Each number is 50 + 10 x the weight over the matrix's rms, rounded and kept within 0 to 99. Layers, rows and columns count from 0.

# layer 20 attention query, 192x192, rms 0.108, rows 160-191, columns 0-95
67 44 63 62 38 47 48 50 42 43 45 50 51 65 43 44 61 55 56 33 40 54 56 49 55 46 48 48 57 63 47 40 44 47 60 58 52 40 52 51 56 51 44 60 51 52 44 50 61 60 54 37 51 44 50 53 53 45 59 55 54 44 61 52 60 53 44 50 61 45 48 42 41 64 46 53 49 67 48 48 47 51 53 55 44 52 47 60 60 45 54 60 40 54 38 51
42 46 43 36 51 52 59 34 37 26 53 52 50 53 52 53 42 33 51 60 58 44 67 54 59 62 57 46 50 56 51 47 53 62 45 64 44 37 41 59 65 38 52 52 63 40 54 40 53 34 50 55 49 45 45 43 52 49 85 54 55 58 44 50 53 53 51 39 51 48 55 37 53 60 64 37 38 48 59 40 53 51 44 47 49 51 53 42 61 51 51 51 52 45 48 56
34 52 44 54 47 52 55 45 39 50 50 64 41 45 46 63 50 56 43 48 58 59 52 45 48 53 64 45 55 47 35 45 46 38 59 51 60 59 47 50 53 38 55 60 41 50 49 57 46 35 63 41 53 69 57 42 47 44 46 30 51 58 40 40 46 51 59 55 48 56 43 32 68 48 46 62 45 58 53 44 56 45 60 45 37 48 41 42 46 63 57 39 52 46 56 47
41 49 51 52 49 52 55 41 51 51 48 34 67 50 43 44 47 53 56 53 53 53 59 52 58 59 59 49 46 67 70 36 57 67 40 39 55 55 54 49 49 40 53 46 53 55 46 51 57 42 49 49 65 62 58 45 50 51 51 55 49 34 32 38 39 51 48 62 38 60 68 45 52 58 45 60 51 52 56 53 49 54 38 48 55 41 47 54 46 41 43 50 55 61 45 51
50 57 47 54 43 56 42 43 54 52 48 64 52 54 45 52 49 45 49 55 54 50 47 45 43 63 51 36 40 53 56 52 42 51 55 59 45 45 50 55 41 53 52 46 53 49 62 44 53 47 45 50 60 51 52 56 70 48 63 50 46 49 53 54 54 52 35 47 57 58 44 46 59 61 52 57 50 54 36 55 49 45 47 57 49 51 54 54 50 61 41 49 46 50 29 55
61 43 45 41 55 38 65 51 48 59 54 52 47 44 51 66 57 38 41 56 49 55 49 61 47 47 51 43 54 45 50 59 46 41 47 46 58 57 49 59 54 33 47 38 47 50 50 45 47 45 63 61 41 55 48 34 51 51 52 40 62 55 44 60 56 57 56 56 33 45 52 38 52 53 50 52 48 51 54 58 55 49 44 61 48 54 65 51 37 44 56 30 45 46 56 37
51 47 44 51 63 46 47 31 54 38 61 65 47 60 45 58 53 55 59 58 56 32 60 59 55 59 48 41 59 41 58 54 54 43 45 49 42 50 53 45 45 49 34 40 64 43 43 52 55 51 42 54 60 43 61 52 43 45 55 66 48 48 62 48 58 60 45 43 42 48 70 56 46 19 53 33 50 32 50 53 48 54 39 56 50 52 64 37 58 53 37 49 48 57 35 48
41 44 68 50 58 48 25 56 47 50 62 45 58 51 52 32 66 44 63 50 58 50 43 49 55 39 50 58 56 40 34 52 53 59 58 53 47 31 51 50 47 61 48 37 64 41 53 49 54 50 56 47 46 44 48 65 39 50 47 54 45 51 61 57 51 51 34 29 51 36 52 52 38 53 40 68 53 76 55 57 54 49 59 48 52 49 41 36 69 54 53 42 48 42 62 58
41 46 53 44 44 43 49 59 54 53 46 60 46 39 53 26 56 50 70 54 71 57 54 41 59 43 60 48 62 35 43 54 51 46 56 60 51 37 47 58 59 63 57 41 39 58 52 43 51 37 49 50 48 44 33 55 59 52 54 50 36 53 57 55 45 39 38 45 63 54 55 48 48 69 74 70 37 55 46 49 62 41 61 56 62 52 53 39 43 52 36 43 55 41 54 65
49 52 55 63 55 39 35 47 47 57 57 51 49 63 56 46 63 56 51 35 53 59 56 64 50 49 54 41 46 55 44 50 50 61 42 53 53 47 50 55 46 52 48 39 60 49 68 34 48 45 54 48 58 43 40 47 36 38 52 44 28 60 55 52 42 49 27 46 47 47 45 46 36 64 45 65 43 55 45 53 49 56 50 43 55 49 46 34 62 39 50 50 43 55 56 67
78 55 44 51 48 38 62 53 60 54 50 54 47 55 47 53 56 60 51 49 50 51 52 64 46 59 50 40 51 61 47 69 52 61 59 54 50 61 49 68 58 55 54 32 63 56 61 44 52 66 49 49 46 62 45 50 53 52 50 64 52 47 59 58 58 51 37 53 49 55 42 55 31 56 60 49 41 54 48 49 45 44 57 47 43 47 50 41 49 41 47 51 51 41 45 44
58 58 47 51 45 46 49 43 41 60 55 49 51 54 38 47 37 59 35 47 62 57 52 54 43 55 32 54 56 57 59 44 40 33 69 54 57 41 55 53 39 53 45 52 43 54 46 58 44 77 47 64 56 47 42 34 49 60 34 47 43 63 41 40 28 31 47 53 51 56 55 51 46 56 49 38 51 42 69 35 53 49 30 49 49 55 60 49 53 42 42 52 54 43 54 46
51 40 42 34 50 49 48 54 57 56 57 38 54 46 59 47 38 51 56 53 29 48 39 46 55 52 35 47 43 46 43 44 53 47 55 56 57 39 49 30 59 52 47 50 47 49 45 55 51 21 34 50 34 43 58 52 43 48 47 50 37 58 48 53 43 49 66 50 59 50 61 58 28 43 52 54 61 40 46 59 52 41 55 47 45 44 50 40 64 59 47 33 61 55 43 50
38 55 61 55 57 65 50 41 55 44 66 53 69 71 64 49 45 57 64 48 48 28 55 35 38 63 42 59 45 28 45 45 52 68 38 55 44 32 57 59 42 49 41 39 47 46 40 45 63 44 49 28 45 42 35 55 44 49 55 59 33 67 44 52 54 44 37 53 58 58 68 53 45 51 64 59 45 49 44 44 37 56 52 46 65 54 57 41 43 37 58 35 47 54 58 57
45 53 58 47 46 57 48 44 39 50 34 59 57 54 49 42 48 40 53 45 40 62 58 68 60 62 44 58 28 54 57 53 48 57 58 54 51 44 41 48 46 45 28 57 52 51 35 56 47 53 50 27 49 57 44 46 67 46 44 34 58 66 41 63 49 45 61 55 42 52 59 55 55 51 46 47 39 54 48 36 56 46 40 44 36 50 53 56 45 41 51 63 38 50 57 32
47 69 50 48 57 66 52 56 40 57 45 64 53 58 32 49 40 50 48 51 65 32 46 41 54 43 45 61 51 40 56 73 48 65 53 54 51 65 50 48 58 56 54 56 35 51 48 68 56 68 63 56 31 65 48 46 47 28 56 41 33 56 54 41 50 38 48 34 58 45 35 49 52 49 50 56 51 52 42 47 43 52 50 58 58 50 60 54 35 54 50 46 39 59 38 41
47 53 56 49 50 46 56 47 57 37 39 48 47 68 39 46 54 43 54 51 41 59 50 55 49 45 49 42 62 08 46 43 69 40 52 40 59 45 41 47 57 58 55 61 48 59 65 50 44 42 52 41 44 46 45 46 46 52 58 48 58 40 42 49 48 57 47 54 64 30 41 69 68 35 40 50 47 39 45 44 67 47 73 53 46 35 37 27 56 52 38 58 40 44 31 52
38 38 43 40 57 50 59 58 68 48 47 44 46 49 49 62 44 49 71 42 40 65 43 50 59 46 73 51 38 42 32 58 71 49 45 47 50 67 40 35 62 52 67 43 42 40 51 60 38 54 51 37 55 45 47 52 49 64 39 67 42 50 43 40 50 47 54 48 70 59 53 52 52 38 53 42 59 41 48 43 48 44 55 58 59 45 62 49 45 36 51 46 51 63 44 47
53 60 38 70 56 43 72 47 55 45 43 41 56 70 57 69 50 55 49 66 47 48 67 54 47 62 60 49 49 43 59 44 55 41 54 50 40 54 47 53 54 39 46 57 46 50 38 56 47 65 56 50 62 56 42 56 49 69 42 53 58 55 40 41 63 60 55 60 47 46 28 52 59 34 44 58 53 48 61 28 59 51 44 38 42 51 48 29 35 47 54 61 55 50 56 39
50 69 58 59 55 69 53 49 69 46 40 60 45 42 41 39 56 45 69 59 56 40 58 45 50 43 30 65 57 52 49 45 66 43 52 50 61 53 16 57 48 48 44 64 63 43 34 58 58 46 59 52 46 50 39 59 51 32 75 46 43 66 45 48 45 36 45 62 46 39 56 49 42 55 33 71 41 52 50 63 49 61 30 58 55 56 42 39 38 59 25 47 43 48 77 56
35 65 44 50 46 56 62 56 73 45 68 40 31 47 58 58 51 67 61 50 71 44 38 42 54 46 55 65 51 34 48 47 46 54 53 62 62 44 65 25 52 46 43 28 50 33 68 67 49 50 41 54 27 46 43 30 60 48 39 41 38 55 59 48 53 56 36 49 76 53 47 37 52 58 56 55 39 45 57 43 53 58 56 52 54 41 36 49 38 56 49 44 58 48 55 28
66 43 36 54 65 48 38 49 61 47 38 61 50 48 53 43 54 29 73 59 52 40 34 59 72 75 00 70 74 41 53 70 36 47 65 43 45 53 53 38 39 55 08 45 40 53 66 23 60 49 48 65 37 47 46 47 36 33 48 38 54 48 50 41 42 43 45 43 25 50 51 43 48 51 54 48 39 31 34 26 49 35 60 42 70 60 49 52 43 46 69 49 53 48 42 54
45 79 34 39 76 44 30 32 69 45 41 57 55 70 51 37 49 39 59 52 50 65 63 40 41 55 45 28 68 58 48 71 70 40 23 55 55 41 58 63 55 39 57 59 48 61 51 43 49 60 36 44 32 51 42 55 65 58 34 60 39 50 35 43 69 59 49 61 44 61 61 65 69 42 44 48 57 52 40 47 36 59 39 25 33 57 74 45 57 59 48 46 41 16 55 62
56 62 70 61 56 56 68 39 64 51 37 57 50 50 46 50 51 57 44 38 37 37 55 32 45 43 46 52 92 44 68 64 39 42 45 61 52 53 43 43 57 58 43 39 59 41 48 52 61 78 54 63 30 54 56 51 56 61 69 49 33 62 52 45 43 45 40 40 67 53 50 48 28 57 53 56 63 42 50 51 40 73 51 57 24 25 40 41 47 43 34 50 56 77 58 40
42 18 51 56 49 60 68 56 29 42 52 43 29 35 80 43 55 74 49 39 64 45 49 34 60 55 54 56 33 56 63 62 58 57 48 51 36 40 54 51 36 86 42 38 31 61 71 44 50 43 60 58 32 38 63 54 43 53 35 47 51 36 43 48 42 49 55 63 61 44 49 59 30 60 27 47 58 24 58 41 48 51 54 67 68 43 43 49 54 54 51 45 54 43 50 69
42 60 60 58 48 43 38 42 79 48 52 60 61 58 64 47 50 52 54 65 54 40 45 52 69 53 52 56 50 61 46 52 40 32 35 38 53 31 54 48 41 35 33 52 53 51 46 51 54 39 68 33 76 56 30 59 49 46 49 33 34 73 52 51 37 51 47 44 32 50 15 50 54 57 39 55 64 57 40 64 52 65 36 27 50 37 49 31 53 47 45 44 43 44 47 36
72 48 50 43 57 39 54 46 54 51 54 62 68 55 45 45 60 51 59 50 69 43 33 57 30 46 35 53 51 48 41 48 38 61 72 46 42 58 37 12 53 61 37 58 66 60 57 46 61 64 58 57 35 47 47 67 72 62 27 44 32 77 52 33 43 39 55 60 42 49 49 47 29 52 53 37 54 46 36 54 59 37 60 69 38 52 56 44 56 50 52 60 38 51 72 61
44 57 47 64 67 25 55 36 58 30 63 41 37 62 54 62 50 43 35 52 68 41 37 53 56 68 66 58 70 80 70 64 41 38 69 54 50 41 40 60 50 57 77 47 42 51 63 29 59 41 62 44 73 40 45 70 30 52 47 63 57 30 44 44 48 57 20 61 49 58 64 53 47 76 58 33 37 30 52 34 40 47 48 49 49 39 60 51 44 50 42 42 51 31 29 45
57 60 55 63 50 50 54 49 50 46 50 55 51 58 54 53 57 57 41 72 57 60 67 60 53 68 44 49 79 44 51 53 47 60 34 43 49 63 57 61 40 51 64 47 54 62 46 61 55 95 42 55 70 43 51 57 07 56 66 73 60 22 49 24 49 56 48 57 45 39 51 43 53 41 66 51 71 43 56 32 50 55 59 52 41 43 55 41 60 63 63 64 42 40 60 43
54 68 43 56 60 63 60 37 61 50 57 56 51 58 53 50 45 56 58 56 73 56 41 38 69 70 35 45 99 46 34 50 69 66 58 46 49 67 43 41 46 64 42 64 41 57 59 60 52 71 38 55 43 42 34 44 27 54 36 53 52 21 44 41 37 32 58 73 51 58 39 71 32 68 42 43 44 41 51 61 44 63 33 45 65 44 57 39 50 40 43 43 44 59 69 28
42 41 28 44 75 49 47 62 52 25 54 54 58 51 34 53 43 64 42 46 53 61 53 66 36 42 52 54 62 50 50 59 47 50 47 43 56 45 49 32 45 43 43 51 56 67 38 34 43 45 55 38 43 44 40 33 51 51 55 32 54 44 52 42 52 49 50 62 53 46 41 36 50 73 48 43 41 36 42 60 51 54 52 71 61 40 38 46 19 64 52 55 49 60 37 51
37 66 46 37 71 39 67 40 71 57 30 61 32 48 43 61 24 69 53 46 43 57 38 33 53 45 73 41 32 62 55 42 46 58 69 60 45 56 45 57 40 42 60 50 46 66 71 48 67 32 55 53 43 63 50 56 35 51 53 58 46 63 37 49 51 55 33 61 62 52 70 54 54 50 39 63 46 47 52 68 50 72 59 20 39 35 41 40 51 49 54 36 51 66 29 42
# layer 20 attention key, 192x192, rms 0.112, rows 160-191, columns 0-95
59 56 29 66 34 53 57 52 61 53 38 67 46 53 47 70 59 43 35 47 62 44 48 39 54 44 43 47 39 51 69 65 40 55 55 50 57 57 52 49 62 49 55 46 27 49 44 53 53 57 57 50 70 49 55 57 48 57 48 57 45 47 43 50 50 52 55 52 62 36 52 49 39 59 50 42 56 45 49 60 51 43 53 55 49 38 50 46 37 60 46 50 52 55 56 54
55 48 42 52 46 46 48 60 52 51 58 51 36 55 56 47 36 56 41 41 33 52 36 50 45 58 48 62 56 40 56 59 58 55 49 55 51 45 53 66 53 47 38 61 49 36 58 52 35 42 45 43 46 57 61 48 53 54 42 42 61 55 56 44 43 49 51 49 46 53 43 45 51 37 54 59 52 54 63 51 49 52 62 34 57 49 62 54 48 37 52 56 48 57 59 51
44 48 51 46 60 54 48 38 50 43 48 52 50 56 60 48 51 51 59 55 45 33 60 71 55 49 51 43 60 61 49 52 36 52 37 45 44 54 49 58 54 56 50 50 57 51 61 45 60 43 53 58 37 45 39 44 67 56 69 57 52 44 49 71 44 51 53 46 43 62 39 51 52 39 50 48 60 45 59 32 44 54 60 51 53 59 52 57 67 42 47 64 33 55 43 57
54 54 46 49 48 49 52 48 60 66 48 48 46 44 44 54 43 47 33 54 56 60 44 50 52 39 56 51 38 50 59 51 51 44 61 61 49 51 45 37 48 46 54 57 38 48 58 56 58 54 69 48 39 35 45 53 45 56 48 52 61 51 60 50 57 62 62 51 57 52 56 43 44 54 41 58 37 43 53 53 38 47 39 57 39 59 52 68 50 61 49 51 46 43 44 43
48 59 45 43 50 47 54 42 67 52 49 55 49 51 51 51 55 58 51 58 50 33 41 58 55 68 54 43 56 45 44 40 50 49 48 50 59 55 44 66 50 45 28 53 44 49 61 52 47 39 38 52 49 42 46 52 41 49 47 34 45 44 53 49 50 41 48 39 46 53 48 53 55 39 56 41 55 39 50 56 51 65 69 46 51 62 55 27 54 32 51 45 61 55 61 53
55 50 51 54 53 50 65 38 57 41 39 45 62 37 40 55 62 52 49 40 49 39 52 44 56 55 48 69 52 52 36 36 50 55 36 62 46 44 61 48 58 44 46 29 67 51 53 45 50 51 59 36 57 59 55 72 56 37 47 55 48 48 48 43 40 57 54 56 50 57 40 51 57 53 62 70 60 35 54 37 39 29 44 54 45 50 60 44 56 60 29 62 57 42 48 62
47 53 48 51 51 42 49 57 50 45 48 59 40 40 53 66 53 60 30 63 37 51 37 59 44 47 34 44 62 51 71 42 52 47 44 67 71 49 47 55 49 38 40 57 52 57 54 49 59 42 26 48 46 38 40 45 54 47 51 47 49 56 71 31 46 57 39 47 44 38 50 60 62 51 49 52 72 49 53 49 78 62 57 49 58 47 56 55 72 54 55 60 69 48 41 60
55 53 59 62 35 57 46 51 48 52 49 33 47 54 54 53 48 51 46 57 57 49 46 52 46 54 40 38 44 33 57 60 64 56 53 40 56 58 42 38 58 58 53 61 45 50 52 50 70 59 51 50 49 42 50 55 42 43 64 47 50 63 57 60 53 36 46 50 46 48 45 51 37 67 53 46 60 45 29 65 50 60 39 59 63 54 48 49 49 42 72 55 35 49 60 45
60 45 39 58 55 49 58 43 52 45 44 43 67 48 40 38 61 50 39 56 57 45 45 61 53 49 44 47 34 56 43 59 51 61 42 59 59 51 36 35 59 47 57 54 41 45 43 40 42 55 45 44 43 44 57 64 51 59 49 45 51 68 63 54 48 65 51 47 53 51 55 64 58 46 42 44 62 39 54 64 52 54 45 53 57 53 26 47 57 42 63 48 36 39 64 42
55 64 51 54 36 59 41 55 39 58 59 32 49 54 56 46 56 48 51 49 45 39 54 38 60 41 48 47 37 35 51 47 44 64 40 49 61 52 26 49 54 60 52 49 58 46 46 57 48 40 44 51 38 48 50 57 42 60 53 49 42 46 52 59 57 46 50 51 56 54 54 52 40 76 43 46 57 42 44 71 41 64 49 60 50 44 57 56 47 41 63 43 51 49 56 41
66 46 63 47 37 52 36 50 53 54 54 59 55 37 52 42 52 44 62 49 56 54 49 46 53 58 36 33 42 35 57 42 47 51 55 50 60 47 48 53 62 57 41 43 71 55 50 37 71 30 36 50 51 49 46 48 42 37 61 49 54 20 53 44 42 42 31 37 36 43 45 64 59 59 56 44 41 64 46 56 48 44 57 67 54 54 51 51 40 42 41 57 62 53 46 53
49 58 63 42 39 40 54 49 58 67 42 59 51 76 57 52 54 57 40 49 39 48 51 44 65 53 43 56 47 39 53 50 39 45 50 47 59 57 51 50 42 47 56 65 46 62 37 56 39 43 49 57 61 58 46 52 39 51 36 47 49 47 38 40 53 46 60 46 61 43 49 51 60 61 49 51 53 45 62 34 39 44 56 23 48 51 42 59 58 51 45 49 45 49 55 40
41 46 35 54 71 49 45 42 54 47 56 48 38 48 52 49 39 53 58 50 44 58 51 58 45 50 43 55 57 54 49 52 42 45 53 67 54 36 69 51 57 45 59 54 43 56 51 35 40 60 40 61 65 46 53 46 78 53 65 48 57 39 37 47 43 44 61 36 48 53 60 65 44 38 64 51 44 51 65 49 56 45 66 52 47 39 41 38 67 54 47 60 53 47 39 52
46 54 47 49 51 47 49 70 48 58 46 57 35 59 55 37 52 43 50 54 52 42 57 46 51 55 26 52 54 43 33 43 55 66 38 46 56 53 42 59 51 40 47 48 39 46 41 55 45 41 46 53 40 56 40 55 36 38 64 35 39 60 55 33 54 40 67 46 60 53 54 59 57 51 48 50 45 57 50 47 51 52 51 61 56 61 43 50 52 50 41 34 57 37 61 57
53 54 47 43 58 49 54 48 50 57 42 41 45 69 61 28 53 60 46 42 44 54 53 55 55 65 49 57 51 53 37 52 51 61 45 54 52 50 51 50 51 47 59 55 44 65 43 57 31 51 63 46 35 53 36 50 62 60 62 48 48 49 43 51 45 48 58 51 49 30 39 60 45 53 49 53 36 52 51 56 48 64 57 63 40 57 52 58 46 36 45 55 37 53 46 39
43 47 41 47 58 51 59 54 52 30 30 51 58 51 47 65 62 54 38 50 51 47 47 62 49 43 71 54 71 41 50 51 52 53 43 45 37 55 82 58 41 40 30 53 48 51 38 60 59 57 27 52 43 61 45 53 58 33 30 62 49 53 48 64 45 48 48 58 45 50 53 39 67 49 71 38 45 57 43 55 43 49 46 53 53 37 55 64 43 55 39 37 50 36 65 44
44 36 49 42 48 49 63 60 63 31 56 53 35 28 46 44 45 69 42 36 46 48 41 31 53 59 60 57 45 55 36 56 75 52 60 40 68 57 53 53 42 55 24 74 50 52 30 55 62 39 38 56 46 55 61 29 53 50 45 54 50 38 47 47 45 53 35 33 46 56 54 44 69 40 65 33 55 43 37 27 48 61 49 53 60 58 49 47 46 38 48 66 46 45 51 44
48 42 73 46 45 28 42 67 70 53 40 55 47 63 56 44 41 41 54 46 28 38 50 42 51 68 59 42 43 47 47 53 53 50 56 41 38 69 62 49 53 56 69 46 61 60 62 60 57 42 62 51 63 47 41 41 55 59 60 45 32 56 46 56 60 49 56 60 47 56 55 50 58 55 67 53 55 41 65 29 54 34 36 44 70 56 66 49 41 49 44 56 74 61 44 51
59 48 61 55 44 53 68 47 58 57 41 44 50 74 50 41 43 49 50 48 52 21 69 58 41 72 62 46 42 48 45 30 61 41 68 68 34 35 54 44 48 40 22 61 58 48 48 52 52 52 47 40 60 49 58 66 28 48 56 41 57 45 49 41 56 35 30 51 53 46 46 44 48 38 58 61 30 67 42 43 53 70 51 71 23 42 49 43 60 54 46 48 63 58 52 27
55 41 63 51 46 70 54 73 75 52 53 61 46 32 51 57 55 36 66 55 32 45 76 52 53 36 39 67 54 47 44 30 53 45 73 51 48 63 30 63 50 33 45 48 35 57 53 52 57 75 24 59 46 45 39 38 43 65 41 52 50 39 44 57 65 62 66 49 48 62 70 39 43 41 33 57 53 64 54 39 59 45 50 66 55 40 54 33 58 67 49 41 57 57 52 41
60 81 32 57 46 29 40 45 58 55 59 49 55 42 45 39 59 51 66 41 39 44 59 56 64 53 43 53 62 32 50 49 53 46 35 40 44 55 61 40 64 55 67 63 72 42 42 44 55 49 43 40 43 53 38 47 54 66 46 61 55 63 28 14 40 35 53 42 58 33 53 51 43 53 49 47 41 51 51 54 38 50 55 52 48 55 51 29 57 62 60 42 57 53 40 29
40 51 56 59 53 61 65 47 56 45 48 58 47 37 41 68 45 44 72 50 53 58 60 42 52 58 24 40 59 45 49 47 51 49 72 59 55 52 55 43 56 42 29 71 52 45 62 36 56 39 56 54 56 65 47 42 30 51 59 61 49 49 50 44 40 62 50 59 54 66 30 42 53 46 61 83 60 38 58 38 56 46 65 49 62 60 48 37 57 39 35 55 53 41 51 71
50 63 63 50 61 65 50 33 48 45 66 64 56 45 61 65 19 55 43 45 66 54 57 27 63 54 58 58 34 63 59 56 48 49 72 60 42 33 55 29 39 54 76 49 41 67 55 38 54 65 41 38 50 44 28 57 37 61 56 46 40 53 42 60 57 70 70 56 36 41 50 41 48 52 48 71 38 54 64 62 53 59 44 37 45 44 61 30 59 50 56 60 46 46 52 57
44 56 52 52 54 70 55 27 91 63 72 43 47 48 61 45 22 63 34 38 47 57 39 30 44 39 53 52 74 40 39 56 40 56 63 42 39 47 57 43 38 54 57 52 37 31 47 50 50 58 41 57 39 53 48 47 48 48 47 76 40 22 47 24 48 48 47 66 51 70 44 65 34 44 65 53 68 28 50 56 21 55 63 41 54 44 38 22 63 45 44 66 46 51 38 29
60 39 62 49 41 35 48 68 30 34 48 43 57 39 55 62 57 58 49 56 16 45 56 33 61 39 41 57 41 39 41 39 36 54 48 54 49 42 45 51 42 43 50 54 36 51 51 46 25 47 52 51 35 40 54 51 49 60 20 55 59 67 35 40 64 58 68 39 63 51 30 75 49 51 37 56 64 60 50 43 55 56 51 60 53 46 44 64 53 42 65 28 45 47 26 56
34 36 54 35 76 53 49 39 62 59 53 44 57 65 56 36 57 52 47 57 54 63 31 50 65 67 47 62 59 73 58 56 57 37 42 48 47 48 66 57 34 57 39 76 41 46 49 42 48 51 46 37 55 60 45 50 64 54 42 52 37 60 50 43 60 36 55 62 35 43 21 34 57 67 54 44 36 71 35 55 34 44 66 23 51 34 58 39 42 44 59 44 46 31 59 24
50 33 50 42 35 45 31 49 62 48 22 48 74 46 23 54 83 41 50 51 66 34 68 46 46 42 52 33 68 53 49 38 27 05 61 35 24 60 59 41 36 48 37 64 63 57 45 53 45 51 48 45 37 55 55 44 46 58 46 53 32 49 45 35 57 68 63 35 35 62 53 48 55 38 39 49 71 52 72 41 41 39 74 36 66 36 48 44 46 74 31 46 45 68 49 68
63 61 55 62 62 60 39 50 39 48 40 54 68 78 34 40 36 34 45 66 72 38 35 19 62 47 54 49 35 43 42 43 42 43 64 71 57 61 43 66 58 40 61 58 44 42 62 47 56 47 56 46 53 40 46 76 47 55 44 71 59 60 29 47 42 44 49 67 47 36 52 57 38 61 71 58 51 56 45 25 51 33 39 38 39 43 65 56 26 55 54 38 21 63 36 51
42 66 44 32 69 53 46 45 51 40 51 55 36 39 81 54 59 55 54 77 42 57 61 28 55 37 75 37 66 61 41 52 46 51 40 64 59 70 72 54 42 64 59 49 57 79 49 78 57 60 27 73 57 49 42 47 39 39 59 76 75 44 37 28 75 30 51 71 23 48 60 49 64 57 66 51 79 47 60 20 60 67 46 34 36 40 56 53 42 44 50 47 32 45 33 47
33 53 63 64 49 54 68 59 31 40 43 60 49 50 66 33 47 51 52 45 53 48 65 45 46 39 35 55 55 33 50 59 72 49 56 64 47 57 60 33 48 47 50 46 36 49 33 38 55 52 74 51 31 41 54 29 34 38 31 43 61 37 41 29 50 49 29 63 65 44 67 47 57 50 51 51 40 44 74 53 62 37 48 60 55 26 20 39 26 59 76 62 60 51 48 28
45 47 32 38 77 46 51 78 39 40 47 47 57 46 42 46 52 56 53 59 48 59 41 61 55 57 57 45 42 33 42 54 46 64 48 44 60 67 44 52 53 59 44 58 45 61 40 52 51 50 41 35 54 62 73 47 41 60 48 56 51 56 49 30 59 47 64 53 58 40 54 48 60 40 44 38 27 27 58 51 50 68 48 48 58 41 46 63 52 59 50 59 45 67 36 53
52 61 62 36 54 33 38 50 41 63 31 52 29 52 45 49 46 81 36 23 74 46 36 42 37 43 48 52 32 64 39 36 48 39 48 59 62 46 40 41 50 42 45 22 39 57 69 53 55 40 57 39 53 33 55 55 36 26 36 42 49 53 52 65 48 48 31 43 55 41 74 78 60 41 56 38 43 53 48 64 40 69 58 36 33 23 37 65 57 46 46 40 50 38 42 30
# layer 20 attention value, 192x192, rms 0.202, rows 128-132, columns 0-95
53 66 48 44 39 55 35 55 50 54 56 62 49 50 46 50 54 39 37 54 48 53 49 51 65 51 51 45 47 55 39 66 45 51 63 48 51 64 51 40 32 44 54 47 50 63 44 57 50 35 47 66 46 37 49 62 45 50 46 47 33 57 29 42 56 55 47 39 57 48 52 47 29 58 42 35 56 36 54 48 48 46 50 44 70 50 62 40 52 55 60 53 38 61 49 41
46 34 74 54 57 38 53 48 43 50 41 45 69 36 66 38 53 60 57 36 50 52 46 52 57 57 50 44 49 47 43 47 65 32 60 32 47 50 63 55 40 53 49 58 54 43 36 45 40 48 36 52 55 34 48 46 58 45 55 54 38 44 63 54 49 38 51 44 35 60 50 55 39 65 59 52 43 55 54 49 79 31 47 74 43 49 55 51 55 50 51 34 50 47 34 49
39 65 50 54 53 49 56 51 39 47 75 61 44 57 46 56 60 38 52 45 42 47 68 53 50 39 49 67 51 47 49 69 36 55 48 56 59 46 43 39 39 46 47 46 42 38 47 42 61 53 41 40 41 71 59 66 41 53 52 46 55 48 57 65 57 41 46 51 62 50 49 52 52 64 57 48 65 47 45 50 35 71 50 48 50 59 60 58 47 49 49 48 28 46 60 62
48 63 48 56 56 49 50 51 49 37 62 48 48 54 37 53 45 40 65 50 47 60 61 50 49 62 45 44 57 49 76 52 49 51 44 59 47 40 41 44 44 47 59 39 54 51 40 39 48 58 65 56 48 40 46 41 51 47 56 45 55 50 56 36 63 57 58 54 53 51 35 53 61 54 47 54 63 51 57 55 51 60 47 76 60 39 41 58 51 38 45 46 55 58 48 38
47 43 66 48 53 53 49 57 51 44 39 57 51 55 43 50 38 53 45 45 43 56 42 52 54 48 46 54 58 53 58 53 61 55 45 29 51 47 56 45 58 46 57 55 65 35 42 50 46 68 44 45 39 56 47 54 46 50 66 60 52 50 39 52 52 44 36 44 33 46 61 37 58 46 48 35 36 74 39 37 44 38 42 35 59 55 58 43 56 45 44 62 44 45 48 36
# layer 20 attention output (transposed), 192x192, rms 0.183, rows 128-131, columns 0-95
49 35 40 33 53 66 57 37 49 45 46 48 57 50 58 58 39 57 50 46 49 54 37 42 61 42 55 56 37 50 53 51 59 65 49 56 60 43 44 55 44 70 47 47 48 40 53 48 53 57 54 27 52 54 44 55 45 42 38 66 54 57 55 45 53 34 37 58 40 52 51 43 49 37 65 46 43 59 41 40 61 39 67 39 32 45 54 44 33 52 49 49 45 45 51 43
49 70 62 57 56 47 43 42 67 51 49 52 48 55 30 36 50 35 50 45 45 48 49 45 46 51 55 45 70 50 56 50 49 46 53 46 49 49 44 54 60 51 37 44 33 40 49 47 49 63 64 55 54 47 52 63 53 55 67 45 44 26 49 41 51 58 52 49 71 50 44 45 52 52 52 62 56 52 50 33 31 53 64 51 51 44 48 53 49 45 49 48 46 51 60 44
54 43 51 48 49 57 57 48 62 47 46 59 62 30 62 60 43 39 51 57 61 49 65 50 42 54 56 47 36 48 53 17 42 50 39 44 54 63 81 61 67 55 66 55 48 52 55 44 31 62 49 64 40 41 52 43 58 61 38 51 48 55 61 51 44 57 61 67 41 52 43 48 50 43 38 48 44 58 43 63 62 44 37 70 52 50 51 60 52 48 50 63 48 50 61 71
56 68 41 49 47 46 52 52 50 55 35 57 54 50 68 56 59 54 39 56 49 64 47 66 51 45 43 48 34 54 35 38 63 51 56 46 56 52 65 52 53 35 44 41 47 66 56 53 62 45 46 56 76 49 60 40 56 52 42 42 42 53 76 64 61 72 42 49 37 54 47 53 59 46 47 39 41 53 46 47 55 60 48 50 31 60 54 42 40 45 49 68 50 44 56 50